python train.py --n_head=2 --vocab_size=8192 --norm_place="pre" --norm_eps=1e-05 --rope_base=10000.0 --bias="none" --init_std_up=0.0462 --optimizer="soap_variant" --weight_decay=0.033 --decay_fraction=1.0 --doc_mask=false --steps=6001
Each number is 128 + 24 x the weight over its row's rms, rounded and kept within 0 to 255. Layers, rows and columns count from 0. The size above them is the row's rms in percent of the matrix's.

# layer 11 attention query, 128x128, rms 0.225, rows 34-63,97-127, columns 64-127
size [ 90  79  81 107  98 111 134 103  77  81  91  69  96 137  93  85 113  93 117 112 129 113 118 110 105 126 109 109 104 141  53  64  64  79  76  83  87 116  96  81  74  97  61 104 102  89  82  91 100 112 101 111 104  91 107 101 107 134 119 139 110]
[[144 121 134  82 152 147 167 127 106 116  94 129 127 111 111 122 146  95 104 135  97 118 124  94 166  90 103 170 128 102 121  81 140 123  99  89 126  99 141 123 145 107 169 111 128 133 101 110 123  90  96 154 166 133  99 114 135 132 113  98 120 140 167 146]
 [164 161 133 144 153 133 129 118 108  74  99 151 147  80 131 125 144 122  95 151 139 149 144 113  96 103  94 127 187 123 122 134 142 155  56 106 125 142 114 115 130 144  96 137 145 139 143 136 151 125 143 120 113  93 157 110 108 123 123 123  78 125 124 114]
 [138 147 127 132 113 132 128 117 151 107 140 105 122 157 152 130 123 195 129 148 145 159  96 147 124 127 141 150 162 128 109 123 135 114 136  81 139  82  95 167 170 122 125 132 156 141 145  90 169 139  84 117 120  96 126 143 118 148  99  96 116 124 100 159]
 [130 138 119 107 145 148 162 136 157 199 131 142 115 140  65 123 140 164 114 118 130 144 128 106 130 102 130 106 159 124 177 126 132 101 142 138 145 153 129 124 152 124 154 135 149 136 117  86 104 122 152 119 121 120 112 128 116 117 100 162 130 130  96 144]
 [146 144 137 173 166 110 128 124 119 115 131 133 120 116 120 125 118 107 127 146 121 154 146 134 107  46 135 141 146 104 124 126 122 121 172 185 125 167 111 101 109 135 120 131 131 132 152 101  77 165 117 128 107 148 125 140 177 115 126 123 175 114 143 121]
 [113 143 131 180 105 133  98 141 146 199 112 139 120 137 155 130 131  98 151 110 117 186 110 134 118 171 148  99 119  99 124 122 148 124 172 126 176 174 107 105 133 137 139 122 121 144  82 153 122 132 137 136 110 128 175 107  74  87 110 135 127 126 126 106]
 [143 143 120 102 131 175 125  78 139 121  93  90 171 119 129 113 130  84  62 109 158 101 134 142 155 148 171 119  85 113  91 167 128 159 133 130 113 120 114 138 105 129 114 130 102 164 191 149  89 172 143 113 136 121 118 139 106 127 111 144 112 157 127 130]
 [136 114 141 129 101 117 123  93  97 110 118 157 122 102  94 127 114  99 101 111 116 114 164 168 111 106  85 201 120 111 152 130 183 137 115 128 132 132 113 129 148 158 125 134  80 111 141 158 167 123 138 137 114 100 162 106 121 148 108 128 130 143 119  88]
 [ 99  98 147 142 164 165  99 122 141 131  99 137 188 150 148 120 155 102 121 100 146 159 144  98 115 160 169 140 113 107 139 167 135 131 129 116 103 133 153 122  80 120 124 151 173 104 127  88 116 163 114 138 162 160 146 134 130 129 154 139 111 143 160 114]
 [135 149  85 191  73 150 103 122 106 119 141 126 102 124 153  86 142 180 124  95 119 125 133 121 105 118 122 143 147 113 100 167 150 128 150 145 113  76 109 156 129 111  86 137 119 129 132 119  99  72 118 145 149 115 108 131 153 123 125 148 142 108 111 140]
 [ 89 108 137 128 129 126 111 126 147 125 141  73 129 124 126  50 136 146 123 151 118  95 133  99 140  95  94 141 131 133 112  84 152 182 120  95 129 160 115 145 152 124 150 117 163  90 113 150 109  91 101 157 117 181 103 105 145 100 107 139 111 122 138 155]
 [134 172 105 126 130 136  91 130 151  83 124 141 149 138 126 172 101 107 105 161 138 129 136 177  98 110 129 144 140 140 113 103 114 149 172 149 130 155 155 118 122 107 175 131 158 111 135 133  84 175 113 171 106 109 138 141 123 122  86 128 143 138 108  91]
 [141 168 106 106 136 148 163 163 134 135  87  96 122 104 136 149 101 157 124 134 106 132  98 141 121 123 143 109 102 113 131 103 116 164 160 190 115 106 137 116 127 128 104 157 123 155 115 118 140 166 132 157 164  88 112 137  93 135 147 114 138  97 127 117]
 [156 146 120 148 130 113 159 135 127 161 153 126 135 116  92 126 116 142 112 107 134 108 107  98 113 130 109 116 120 139 173 100 123 107 113 143 124 123 154 123 114  64 155  93 142 123 185 121  89 166 149 128 140  95 121  95 125  96 112 110  58 101 161  92]
 [109 136 131 127 100 143 126 106 132 155 132 100 105 157 143 105 149 117 176 140 113 124  98  97 128 110 150 106  83 107 123  88 119  92 116  78 112 170 125 174 128 148 126 144 112 127  85 131 114 116 120 151 160 124 131 111 144 100 120 130  93 132 117 174]
 [112 118  90  99  96 124 111 158 147 130 165 111 143 153 116 154 126 157 122 132 153 141 144 197 111 136 124 137 106 111 132 147  96  82 132 132 131 131 126 151 148 149 176 112 144 138 123 144 131  77 157 139 146 151 111 168  80 137 139 164 142 100 104 133]
 [131 117 125 100 151 155  77 157 128 133 124 121 157 132 107 109 167 148 102  99 106 127 117 141 140 100 124 146 205  95 125 117 167 147 125 170 137 135 128 108 154 130 140 129 132 139 149 129 124 154 112 151 105 112 142  99 141 115 141 160 136 143 116 111]
 [ 85  91 122 119 103 161 147 113 134 164 150 125 102 110 118 171 112 117 123 162 125 145 129 124 131 101 112 143 133 117 130  65 133 137 158  59  96 111  92 151 155 108 133 132 113 122  88 123 153  88 141 107 106 120 126 119 133 153 143 151 140 139 142 135]
 [134 167 101 127 158 141 145 118 121 126 128 172 130 149 112 102 176 109 101 156 120 154 143 127 157  96  76 148 122 116 148 144 147 119  86 133 107 109 176 147 121 143  73 142 128 101 144 114 136 173  95 121 154 159 122  84 167 170 118 112  89 148 116 129]
 [130 104 149 122 156 132 137 112 128 141 137 161 169 109 138  77 123 138 106 138 101 156  88 109 117 136 132 109 157 142 141 120 131 147 137 106 130 122 131 120 155 117 130 154  94 143 104 147 122 108 162 111 133 131 121 150 128 168 149 142 155 105  50 105]
 [170 111 113 132 106 131 143 148 143  99 161 129 147  90  82  98 138 133 106 102 125 111 123 114 137 104 109 145 183 126 155 100 141 126 119 124 126 171 142  88  96 122 124 144 124 128 151 144 154 132  87 138 135 145 102 122 162 122  91  84 149 114 144 109]
 [148 132 104 111  93 149 107 113 165  87 110 122 167 114 122 154 166 134 164 130 117 115 122 134 110 122  90 194 126 124 153 119 148 134 108 120 106 147 134 109 109 140 115 163 110 129 181 133 167 148 108 112 137 157 118 168 152 132 134 104 155 100 104 114]
 [130 118 163 130 115 132 115  94  90 137 117 129 133  98  96 135  87  97 167 156 149 128 149 145 120 111 122 111 148 139 113 160  88 122 119 108  95 117 135 102  90 125 132 151 102 111 145  73 113  89 106 121 136 106 147  99 101 145 163 165  82 153 138 124]
 [147 136 154 147 108  91 173 149 144 110 144 142 105 147 122  94 169 152 158 111 124 109 139 139 143 181 128 154 138 173 133 107 143 154 141 150 119 124 124 127 175  99 139 114 149 144  91 117 169 125 109  82  80 144 137  90 109 145 133  99  92 136 167 116]
 [159 155 152 169  97 129 112 119 119 137 130 150 143 116 178 101 177 139 130 102 123 143 123 143 131 147 157  99 107 122  89 127 139 144 141  93 117 122 121 113  93 140 122 147 143  94 124 125 113 166 113 133  96 192 130 158 159 119 109 114 161 136 191 116]
 [126 127 119 148 169 125 131 175  91  92 174 138 149 128 180 118 149  81 172 147 124 177 164 100 124  94 107 123 145 160 128 133 106 134  96 142  92 131 103 140 122 112 158 118 118 138 142 136 128 116 163 118 120 129 105 171 115 167 117 148  91 129 141 139]
 [119 134 100 140 129 140 122 100 106 156 127 108 116 122 149 166 148 109 144 117 160  93 172 114 156  93 140 123 110 159  95  79 112 112 127 132 144 155 156  94 138  85 106 143  77  86 143 117  80 130 107 140 146 114 105 150 162 131 119 145 151 141 108 161]
 [118 148 126 103 119 140 140 116 125 177 119 126 112 153  79 133 103 133  66 118 131 150 133 156 166 173 157 107 124 130  89 183 111 166 126 134 154 107 102 111 121 119 119 136 118 130 131 180 111 139 137  81 151 133 137  94  90 150 142 148 132 117 107 151]
 [186 128 104 129 128 148 126 147 133 168 116 129 148  97  92 135 117 163 189 131 135 128 119  95 150 128 161 154 146 127 150 109 125 130 134 140 109 164 158 101 148 112  96 123  92 119 160 149  95 126 107 125 124 108 113 159 138  95 114 127 145 118 116 138]
 [152 101 143 139 113 132 171 136  94 104 117 120 148  90 145 134 138 116 114 112 115 148 139 133 160 115 100 168 130 163 120 142  99 146  94 123 112 158 108 155 128 119 104 121 123 141 141 140  83 122 130 101 120 130 157 134 130 154 114 110 154 133 166 156]
 [158 118 151 116  72 125 118 127  98  87 147 147 128 158 175 138 120 187  92 101 126 110  98 138 106 145 169  88 102 130 106 112 121 109 120 136  88 102 130 140 137 156 134 161 147 135 129 108 175 168 109 172 152 103 135 141 126 135 172 144 149 129 131 129]
 [131 185 114 111  96 124 128 154 143 118 108 106  95 141 141 117 140 106  98 159 115 133 159 122 120 109 117  91 133 140 110 157  93 152 112 121 153 123 135 116  85 110 128 131 141 133 112 117 158 145  91 161 107 157 154 108 144 151 116 122 133 132 150 118]
 [ 99 179 119 122  82 130 156 135 106  81 117 108 130  68  79 119 149 123 128  93 116 103 139 109 140  89  89 150 101 131 111 124 128 140  70 138 105 123 146  91 139 149  84 112 116 109 139 105  99  97 116 104 127 160 123 124 162  89 117 125 120 102 150 118]
 [ 97 145 143 110 158  99 117 132 153 116 138 134 135 143 142 155 115 124 137  86 102 164  91 134 166 113 124 137 111 145 102 114 149 119 122  86 123 150 128 153 120 111 148  66 112 129 142 139 136  64 155 146 128 132 149 157 150 116 132 127 131 131 152 100]
 [119 140 147 130 178 121 147 100 143 138 148 100 165 123 115 130  90 111 153 147 118 162  92 185 108 118 137 105 167 129 145 104 127 110 143 169 126 134 159 158 182 149  75 180 111 121 119 137 118  96 135 160  77 115  96 149  99 111 136 121 114 109 117 122]
 [126 111 145 110 130 129  87 148 120 114 134 151 163 154 117  94 160 153 132 148 134 155 137  71 130  94 106 138 127 146  96 142 147 152 118 151 129 124 151 140 161 117 111 116 154 111 111 133 144  97 151 150 139 145 133 151 144 148 133 160 166 124 136  82]
 [131 133 120 116 144 115  84 115 129 125 121 116 166 139 179 145 113 142 128 147 115  99 102 171 111 149 167 144 108 126 165  89 162 157 135 130 116 111 152 164  72 128  98 118 136 127  89 141 113 128 146 110 125 114 139 147 110 124 111 152 171 143 120 129]
 [109 103 115 153 101 126 107  97  99 159 164 117  88 148 121 121 117 164 123 167  95  74 138 103 169 134 127 108 110 114 119 131 105 118 129 124 137 117 124  94 140  91 136 156 104 117 104 140  82 132 172 133 124 160 131 102 145 122 153 144 156 107 140  71]
 [129 148 130 123  54  85 129 167 140 120 132 117 120  83 119 109 173 157 140 170 103 123 127 112 124 134 136 157 122 143 152 120 145 118 147 149 151 155 116 106 151  87  62 171 109  90 122 121 152 135 148 116 126 127 136 104 130  80 157  91 133 121 144 110]
 [142 131 152 190 120 139 135 115 141 150 166 129 124 104 146 145  55 123 142 125 146 135 140 137 135 151 121  96 173 125 165 128  96 143 100 137 171 127 110 111 131 138 112 161 149 131 166 130 138 164 124 107 133 126 135 101  94 109 134 147 171 126 153 107]
 [142 174 131 136  43 111 152 125 180 102 121 126 141 178  74 155 154 110 155 137 156  90 117 124 118 173 130 147 113 142 118 152 109 121 124 100 130 101 116 108 106 133 123 116 162 129 154 153 139 148 135 163 104 162 130 112  85 117  74 157 127 163 149 160]
 [ 95 132 147 147 147 144 141 145  94 139 156 121  75  66 145 169 133  93 110 125 121 126 130 120 146 101 121 144 179 134 158 118 129 122 120 133 120 140 128 114 115 114 137 114 111 115 111 115 115 146 141 100 130 142 140  89 133 109  77 147  88 150 141 125]
 [162 115 109 127 184 144 148 149  71 136 125 131 118 105 164 103 105 115  97 151  98 142 142 128 116 115 117 150 142 117 105 121 147 164 123 158 121 121 104 157  66 125 129 139 103 105 145 138 110 121 133  92 151  99 132  83 149 138 131 146 142 142 119 121]
 [127 153 144 131 115 135  89 150 133 103 182 135  60 122 111 148 151 136 160 151 108 126 100 147 106  98 153 114 122 130 167 122 156 118 115 137 111 131 121 120 121 129 129 113 132 116 103 140 199 196  82 125 107 108 112 109 123 127 172  99 145 129 152 132]
 [144 148 107 124 128 165 133 139 131 150  90 136 105 155 146  97 153 116 106  78  84 129 136 112 161 134 156 138 105  97 114  90 135 104 177 167 148 150 139 121 135 124  97 133 130  84 124 119 139 175 144 175 133 103 106 129 117 108 153 128 101  81 137 131]
 [127 125 118 118 136 112 177 108 106 126  82 125 119 139 129 141 122 104 154 126 118 142  91 161 119  98 100 156 117 145 155 133 149 144 127 146  92 140 119 142 142 153  95 162 124 173  85 139 117 118 154 110 158  98 148 151 159 159 109 117 132 113 147 134]
 [110 122 140 151  98 130 153 111 110 102 146 163 134 170 161 153 151 182 164 137 152 135 111 144 115 153 131 103 125 140 123 127 109 149 116  90 120 102 134 174  87 142 175 115 149 136 153 134  93 152 135  58 165 147 131 141 101 167 103 124 121 115 170 123]
 [158 143 100 109 166 112 144 164 148  98  97 133 150 121 165  94 132 134 128 153 107 145 139 139  89 174  97  91 139 142 143 133 112 100 114 159 169  87  75 129 120 106 141 118  77  99 135 111 119 134 112 101 139 107 146 139 108 116 131 134 156 103 135 141]
 [167 131 102 111 162 125  79 149  94 156 123 138  97 135 143  96 126 109 114 124  77 214 100 116  87 133 120 152 125  53 141 109 110 106 121 135 168 116 107 126 147 135 119 134 135 151  98 132  77 161  88 139 131 121 145 157 136 103 133 136 126 110 172 112]
 [143  93 121 114 157 108 109 141 132 121 113 127 137  83  93 128 134 140 106 136  70  89 110 146 128 116 127 168 164 142 150  83 132 128  82 135 117 161 174 135 139 108 108 130  99 113 132 130 102 141 111 160 151 116 101 107 160 145 106  86 132 133 131 121]
 [125  99 149 158 152 131 166 145 122 100  75 164 148 132 161 105 111 127 142 138 116 140 136 116  88 157 123 135 152  94 153 108 122 143 151 104 141 140 128 151 102  96 107 112 118 125 154 143 136 145 115 130 145 112 142  85  76 152  78 110 121 112 134 160]
 [151 177 145 149  79 101  98 150 113 176 103 156 129 154  85 126 128 146 117  92 114 147 125 138 115 141 122 105 150 129 149  93 128 138 130 147 140 151 110 146 117 105 129 113 115 128 144 158 124 158 109 153 117 117 112 120  89 126 124 131 125 129 137 128]
 [128 126 131  79 143 132 112  59 146 108 116 146 169 124  69 120 151 136 106 147 130 108 123 136 138  91 137  92 118 175 112 114 159 168 122 122 162 139 109 106 163 106 139  80 147 131 158 115 121 139 142  56 158 108 136 127 152 137 107 111 108 110 182 134]
 [136  67  88 126 125 139 133 148  90 139 153 167 116 105 106 118 108 135 106 154 120 166 138  91 111 118  74  81 171 106 101 113 140 130 129 115  94 150 155 100 160 105 133 142 139 105 130 126 128 124 149 140 129 113 145  99 180 177 155 103 141 138 123 138]
 [127 128  85 154 204 141 137 118 137  90 105 106 112 146 140 133 137 143 170 106 145 129  98 141 142 114 140 144 156 149 111 112 149 155 136  99  99 121  87 143 146 136 125  92 154 138 138 131 125 130  87 110 119 109 100 118 143 158 115  84 129 109 149 107]
 [116 185 124 150 104 110 126  97 157 149  98 125 123 157 180 135 156 120 116 118 118 147 106 132 140 134 130  98 102 124 143  99 117 116 120 117 111 149 161 106 146 143 104 148  93 117  81 138  77 140 137 148 163 108 113 106 165 138 146 162 132 180 107 113]
 [148 157  96 121 116 146 185 119 181 113 141 107 118 134 120  82 116 108 126 103 127 121 138 152 171 143 119 135 129 114 151 146  90  96 150 123  90 128 127 121 107  90 124  84 115 127 161 144 136 188 132 112 136 131 118 156 107 125 100 152  94 112 141 147]
 [109 100 127 102 154  92 122 135 159 112 132  97 170 109 157 140 123 154 152 108 117 110  91 142 119 160 155 111 106 121 114 159 110 175 153 183 152 120 136 159 152 116 115 103 118 138 124 110 135 149 124 123 128 112  95 157  86 145 107 139 160  97 134 120]
 [144 134 123 127  89 156 180 125 151 159 117 111 143 141 107  94 130 105 166 149 135 164 138 148 136 108  78 111 197 127 106 168 126 152 133 112  88 109 130  86 100  93 105 145 135 109 105 156  90 100 106  95 147 109 112 115 126 140 118 134 119 149 113 128]
 [157 142 128 167 158 133 117 129 126  75 120 155 112 134 143 174 122 109 141 153 102 170 140 146 134 135  76 162 160 144 124 124 145 161  93 110 125 120 123 115 103 172 104  93 118 130 135 156 112 124 100 125 130 126 147 163 172 122 112 143 155 136 135 164]
 [144 137 156  93 158 121 141 132 129 151 125 148 108 108  90 152  92 136 120 121 149 110 124 138 103 123 120 114 179 127 113 117 166 140 171 125 113 174 169  75 121  93 108 119 169 131 107 125 116 126 144  99 140  93 101 117 115 116 110 123  95 138 148 169]]
# layer 11 attention key, 64x128, rms 0.205, rows 33-63, columns 64-127
size [ 89 104  93  97  94  89 101 101 111  99  94 108  99  97 106  91  90  94 107 108 113 109 107  99 107  94 109  94  99  93 106]
[[144  69 146 101  98 136 118 154 117 112 137 159 122 160 184 121 137 125 144 110 113 126 103 168 111 138 141 103  85 129 129  92 101 113 147 112 148 110 142 149 115 146  86 138  96 191 120 161 107 158 156 118 130 114  78 169 146 149 126 133 135 103 122 140]
 [176 126 115 137 152 147 167 111 134 135 127 129  90 135  94 141 151 141 102 115 129 182 160 139 152 121  75 136 128  82 109 117 154  88 101  97 115 118 147  89 137  87 150  97 158 110 107 166  97 126 105 142  71 121 146 134 115 104  95 132 105 144 146 147]
 [129 143 125 123 122 137 177 157 114 113 115 122 111  93 111 134 143 126 128 160 106 105 129 150 167 107  69 126 134 108 125 146 129 116 101 129 139 130 143 124 109 131 129 105 120  99 164 136 136 135 115 130 153 175 200 112 105  90  71 105 108 128  99 111]
 [140 100 153 131 144  77 114  95 132 160 139 131 121 109 151 127  82 141 158  67 110 117 121 137 106  90 151 108  88 134 151  80 116 124 153 147 134 117 139 136 151 149 177 117 134 135 137 148 176 162 163  84 130 105 121 135 157  89 123 100 108 104 158 113]
 [158 111 140  83  76 139 131 145 121 114  87  91 155 110 157  82 172 117  91 113 108 102 141 102 134 148 147 116 119 116 128  85 130 144 132 143 150 139  98 143  72 103 121 157 151 124 161 138 123  95 135 121 122 114 125 134 105 118 113 156 102  97 137 135]
 [110  94 150 147 127 140 132  86 124 162 138 122 109 121 139 106  88 168 156 126 114 145 118 159 119 167 133 132 124 142  88 157 152 139 167 110 137 114 119 133 124 111 149 105 121 113 109 139 171  99 144 125 130  96  71 168  54 107 133 175 133 119 161 159]
 [ 99 105 152 108 155 141 122 121 137  98 124 167 174 143  89 116 104 170 137 170 148 104  91 133 145 116 153 163 126 130 168 116 136 104 179 115 158 111 114 174  97 143 143 104 153 118 165  91 119 120 104 121 114 110 116 106 149 131 152 146 165 103 112 145]
 [125 105 103 105 122 127 101 128 148 113 104 149 145 107  70 122 136 123 161 116 105 103 123 131 126 162 148  92  66 112 134 126 132 116  97 136 140 117 138 130  94 159 147 123 135 114 142  79  96 148 125 163 142 132 140  97 119 124 157  72 114 153 125  99]
 [ 98 121 116 116 148 128 133 169 115 102 137 145 143 123  98 108 128  69 121 135 144 111 148 113 139 108  69 136 143  91 142  99 121 104  65 161  89 155 114  99 114 107 161 146 116 128 118 102 118 133  95 123 124 151  96 113 157 117 135 114 156 151  98 127]
 [ 91  71 145 146 125 135 142  94 210 138 150 138 148 148 139 134 152 158 163 112 137 105  65 166 147 138 130 156 145 147 140 128 134 153 100 140 166 147 121 157  95 152 159 191 138 122 161 139 112 116  92 127 150 139 151 151 133 141 134 127 140 142 160 127]
 [109 112 133 152 102 129 112 147  98 124 119 119 144  64 101 113 127 123  86 165 151 118 186 133  79 113  54 177 139 128 103 135 110 126  94 147 138 112 117 126 136 139 148 135 113  91 104 109 113 161 121 121 121 131 157 112 103 128 114 148 151 119 117 116]
 [108  91 161 126 124 116 135 109  94 113 100 170 154 114 114  83 132 163 153 102 137 143 135 126 173 167 179 131 113 143 112 137 131 141 134 132 110 117 133 108 103 162 143 151 111 128 154 105 172 153 187 156 132 133 154 104 155 113 120 144 128 116 140 120]
 [121 170 110 156 117 146  99 158 118 125 105 118 111 114 113 124 117 116 156 162 147 106 175  95 143 107  98 141 137 148 122 117 169 117  92 102 134 151 105 148 149 105 123 117 116 135  67 116 102 118  86 121 128 120 141 102 142 129  97 114 149 135 129 183]
 [168 134 119  96 127 128 101 157 185 158 102 160 105 115 132 123 122 122 122  91 131 153 149 119 119 121 173  92 101 147 162 114  70  98 164 108 124 149 116 110 133 115 142 116 105 144 143 123 127 139 137 155 147 140 186 128 107 154 134 141 107 147 108 110]
 [143 115 137 161 150 147 134 106 136 112 109 112 170 122 111 113 104 133 147  89  98 111 135 163 144 104 145 101  65 145 177 149  94 119 104  97 151 141 109 116 152 173 144 129 144 111 160 131  80 115 120 156 144  89 110 143 135 126 147 124 116 114 115 119]
 [ 93 121 173 151 174 133  98 120 164 145  86 129  93  75 145 147  91 111 144 130 127 156 174 138 140 165 107 151 142 134 138 135 120 144  79 138 139 121 150 145 114 120  94 135 142 133 109 124 124 159 118 143 154 195 131 148 160 125 118 159  96 159 166 117]
 [119 100 163 123 102 163 114 163 126 124 143  89 160 123 153 146 144 116 169 101 135 121  68 172 125  85 170 119 117 132 134 164 114 120 150 137 175 174 113 133 137 107  99 117 177 155 150  90 144 137 127  92 133 137 168 159 120 121 148 173 137  90 145 114]
 [166 136 116 153 164 117 141 158 110 105 105 143 159 121 160 129 115 139 138 136  55  96 111 108 116 139 170 121 127 128  84 114 160 122 140 171 100 109 158 134 104 143 121 135 117 125 139 111 152  93 137 113 124 150 158 149 166  96  88 100  93 109 119 135]
 [120 121 138 150 145  99 140 118  96 108 102 127 100 147 137 138 109 120 134 146 101  91 166 114 127 123  51 159 131 150  92 133 169 141  83 109 113 109 147 103 146 146 177 109 125 109 161 112 108 101  82 125 125 149 164  87 122 140 115 114 113 120 108 162]
 [124 107 147 106 105 123  89  76 144 167 148 119 136 126 130 143 129 156 154 152 147 130  53  92 127 158 163 126 102 147 125 115 150 138 132 131 169 133 113  83  90 141 131 116 103 145 164 109 126 118 127  98 176 138 114 126 156 146 121 147 125 111 142 141]
 [139 110 135 175 110 131 159 185  65 162  69 139 141 136 104 125 123 140 153 150 135 117 142 123 157 132  82 136 131 168 114 130 143 139 160  88 101 129 127 128 135 163 122 129 108 118  96  93 125 165  97 133 158 153 130  65 129 121 110 122 142 115 131 169]
 [ 87 122 103  92  94 163 122 108 149 178 141 165 116 185 139  92 104 128 174  98 117 113 116 117 131 143 152 114 114 124 115 130  82 113 160 129 102 103 126 156 135 122 103 132 112 132 162 110 141 162 129 115 147 109 113  97 123 119 134 191  94 150 144 145]
 [170 151 125 183 111 139 100 128 142 105 126 127 106 117 151 155 119  95 155 135 135 102 139 125 111 137 126 173 102 153 133 182 129  82 128 126 105 127 124  82 167 158 101 109 164 121 134 118 172 153 120 118  90 118 177 152 135 128 137 113 126  81  98 147]
 [151 116 110 136 160 105 162 139 142  92 179 138  68 126 171 139 108 117 103 109  94 173 107  96 130 134 143 144 131 124  97 139  88 133 116  99 151 128 144 166 129 156 133 176 173 142 101 110 185 117 114 144 156  87 132 130 167 152 119 134 119  84 114 142]
 [ 92 103 110  98 132 102 104 147 104 158  92 154 153 155  90 160 131 142 117  67 150 112 154 136 128 110 185 110  92 139 142 110  98 140 156 126 116 159 108 147 122 144 103 139 106 147 120 114 110 169 132  81 139 114 148 132 118 166 178 124 115 138 140 129]
 [167  95 108 122 162 114 154 154 148 122 118 139 131  92 112  98 128 169 141 146 144 129 147 138  90 155 128 156  77 145 150 125  92 171  91 151 184 130 118 111 113 103  74 143 122 153 168 138  66 127 128 109  88 140 118 129 146 129 138 114 119  95 141 109]
 [151 103 133 129 123 118 123 130 158 153 116  92 121 131 143 137  90 111 114 114 163 140  99 179 119 163 153 114  92 135 197 124 153 115 147 150 152 107 112 143 103 125 124 116 124 144 106 126 132 122 135 157 144 143  97 101 125 136 131 165 120  97 121  79]
 [141  97 110 156 135 133 186 102 110 161 125 153 122 134 115 141  79 148 146  89 135 127 117 145 101 107 131  97 132 138 131 117 149 116 151 131 139 143 119 109 115 120 136 107 168  92 118 103 109  93 111 166 114 145 147  80 168 100 145 102 111 175 153 112]
 [132 131  88 209 194 125 148 122 130 151 140 126 132 105 117 180 139 114 124 143 101  90 120 158 175 128 116 128 136 122  72  98 140 119 147 108 105 159 125 120 182 122 104 105 143 124 109  53 159 106 111  97 117 146 145 142 184 142 120 133 127 122 107 138]
 [127 156 159 184 122 148 127 115 105 113 126 133  79 156  94 131  99 123 104 104 128 149 180 107  82 128 116 133 145 130 155 160 135  85 148 106 170  97 124 152 146 138 126  95 130  91  94 121 102 126 118 146 108 116  91 106 137 194 130  88 107 120 139 159]
 [139 119 145 147 140 148  95 124 138 130 140 158 148 130 150  71 106 122 127 103 142 128 123 107 153 179 146 143 139 145 144 108 136 118 136 104 135 114 154 129 102 171 138 103 141 123 186  82 168  86 102  94  98  95 112 162 135 133 169 156 135 159 128 129]]
# layer 11 attention value, 64x128, rms 0.177, rows 0-4, columns 64-127
size [107 104 104  95  96]
[[105 134 159 145 140 175 157  98  64 115 143 184  89 126 132 146 160 129 127 113 109 146 162 174  98 114 101 139 110 105 102 108 115 152 132 138  76 100 120 137 165 128 148 111 114 134 104 110 154 166 136 152 146 118 142 127  92 132 155 130  84 122 125 104]
 [137 132 145 154 129 148  81 114 147 151  99  75 112  90  97 152 135 127 101  96 125 146 103  77  84 164 134 144 121 117 169 167 101 124 116 105 144 113 168 106 132 147 111 152 158 134 133 163 143 149 167 129 124 112 138 152  78 146 118 111 121 105 123 130]
 [159 111 142 136 118 137 197 149 127 165 127 161  95 153 130 142 146 124 144 139  89 156 128 142  79 154 119 128 101 130 109  86  92  57 164 118 129 119 126 146 162  99 141 115 113 126  83 115 124  80 151 131 138 164 140 130 126 126 129 102  85 128 130  95]
 [115 153 166 109 155 106 104 101 142 142 125 132 166 127 119 153  94 128 108 141 129 186 142  98 155 145 130 123 169 123  82 132 135 118 144 163 113 123 131 154  93 129 127  88 162 135 117 132  83 139 138 171 111 139 181 101 119 116 116 156  96 125 141 146]
 [115  98 128 100 161 152 173 115 132 166 158 122 108 151 126 117 129 135 118 164 139 141 128 104 129  96 116 129 133  96 127 159 130 113 130 141 142 140 130 139 146 119 102 132 123 125 137 133 152 126 104 105  94 103 150 120 169  68 105 113 115 126 101  81]]
# layer 11 attention output (transposed), 128x128, rms 0.198, rows 0-3,64-67, columns 64-127
size [103 101 104  93  97 112 106 102]
[[145 144 101 166 105 112 130 124 153  87 106 140 140 111  91 119 131 158  93  94  97 119 130 175 146 151  89 115 130 139 160 166 158 107 163 136 145 151 168 131 133 174 121  92 156 126 137 121 172 166 159  92 148 118 144 133 112 147 119 119 197 122 144 116]
 [ 95  69 164 133 124 131 160 120 103 131 120 128 112 120 140 144 135 164 118 144  87 116 105 133  78 139  84 158  96 130  90 126  97 153 127 105 139 126 172 128 131 133 109 152  67 146 177  76  77 120 118 144 132 138 119 132 161 145 187 106 132 155 130 125]
 [164 127 143 105 137 154 114 118 154 124 112 129 128 106 147 114 142 158 121 113 164 168 117 148 162 100 111 129 110  85 141 124 174 105 135 147 124 130 132 141  81 134 154 161 165 108 105  98 141 146 193 151 135 135 161 116 150 107  89 125 130 138 178 110]
 [143 100 127 128 113  86 171 136 130 129 145 113  99 113 164 177 140 150 173 150 199 128 138 132 123 162 119 123 165 137  91 167 111  81 177 152 134  83 123 146 135 134 139 105 125 119 137 116 166 126 160 147 104 138 128 140 114 157 150 110 122 123 146 125]
 [101 112 161 116 143 115 104 123 101 147 126 139 160 106 184 136 150 102 139 151  91 132 136 155 113 127 155 140 117 132 127 126 125 142 121 122  97  80  94 134 131 107 133 127  84 116 123 131 172 188 154 150 118 102 144 155 113 167 147 120 144 122  94 117]
 [103 155 102 185 107 132 133 137 104 157 114 124 146 103 117 140  96 111 125 125 151 131 130  90 147 143 160  86 166 115 152 155 150 116 148 141 142 163  89  93 140 103 139 123 145 136  82 161 151 113 150 100 128  87 143 103 104 160 125 102 100 118 103 136]
 [ 87 106 160 135  84 124 165 143 100 146  97 140 114 115 130 145 141  95 172 148  62 119 140 133 137 117 161 136 120 159 156 113 105 109  93  89 142 120 157 125 169 157 134 110 122 145 149 152 165 123 119 147 113 118 136 105 106  95 133 100 101 117  56 135]
 [111 161 142 148 108 128 105 135 175 145 148 151 190 178 115 135 124 135  66 108 126 138 125 105 129 127 102 130 137 151 119  75 138 157 147 142 134 181 123 123 132 120 145 111 126 124  84 145 139 140 113 123 114 121  83 162  99 120  93 167 121 166 100 165]]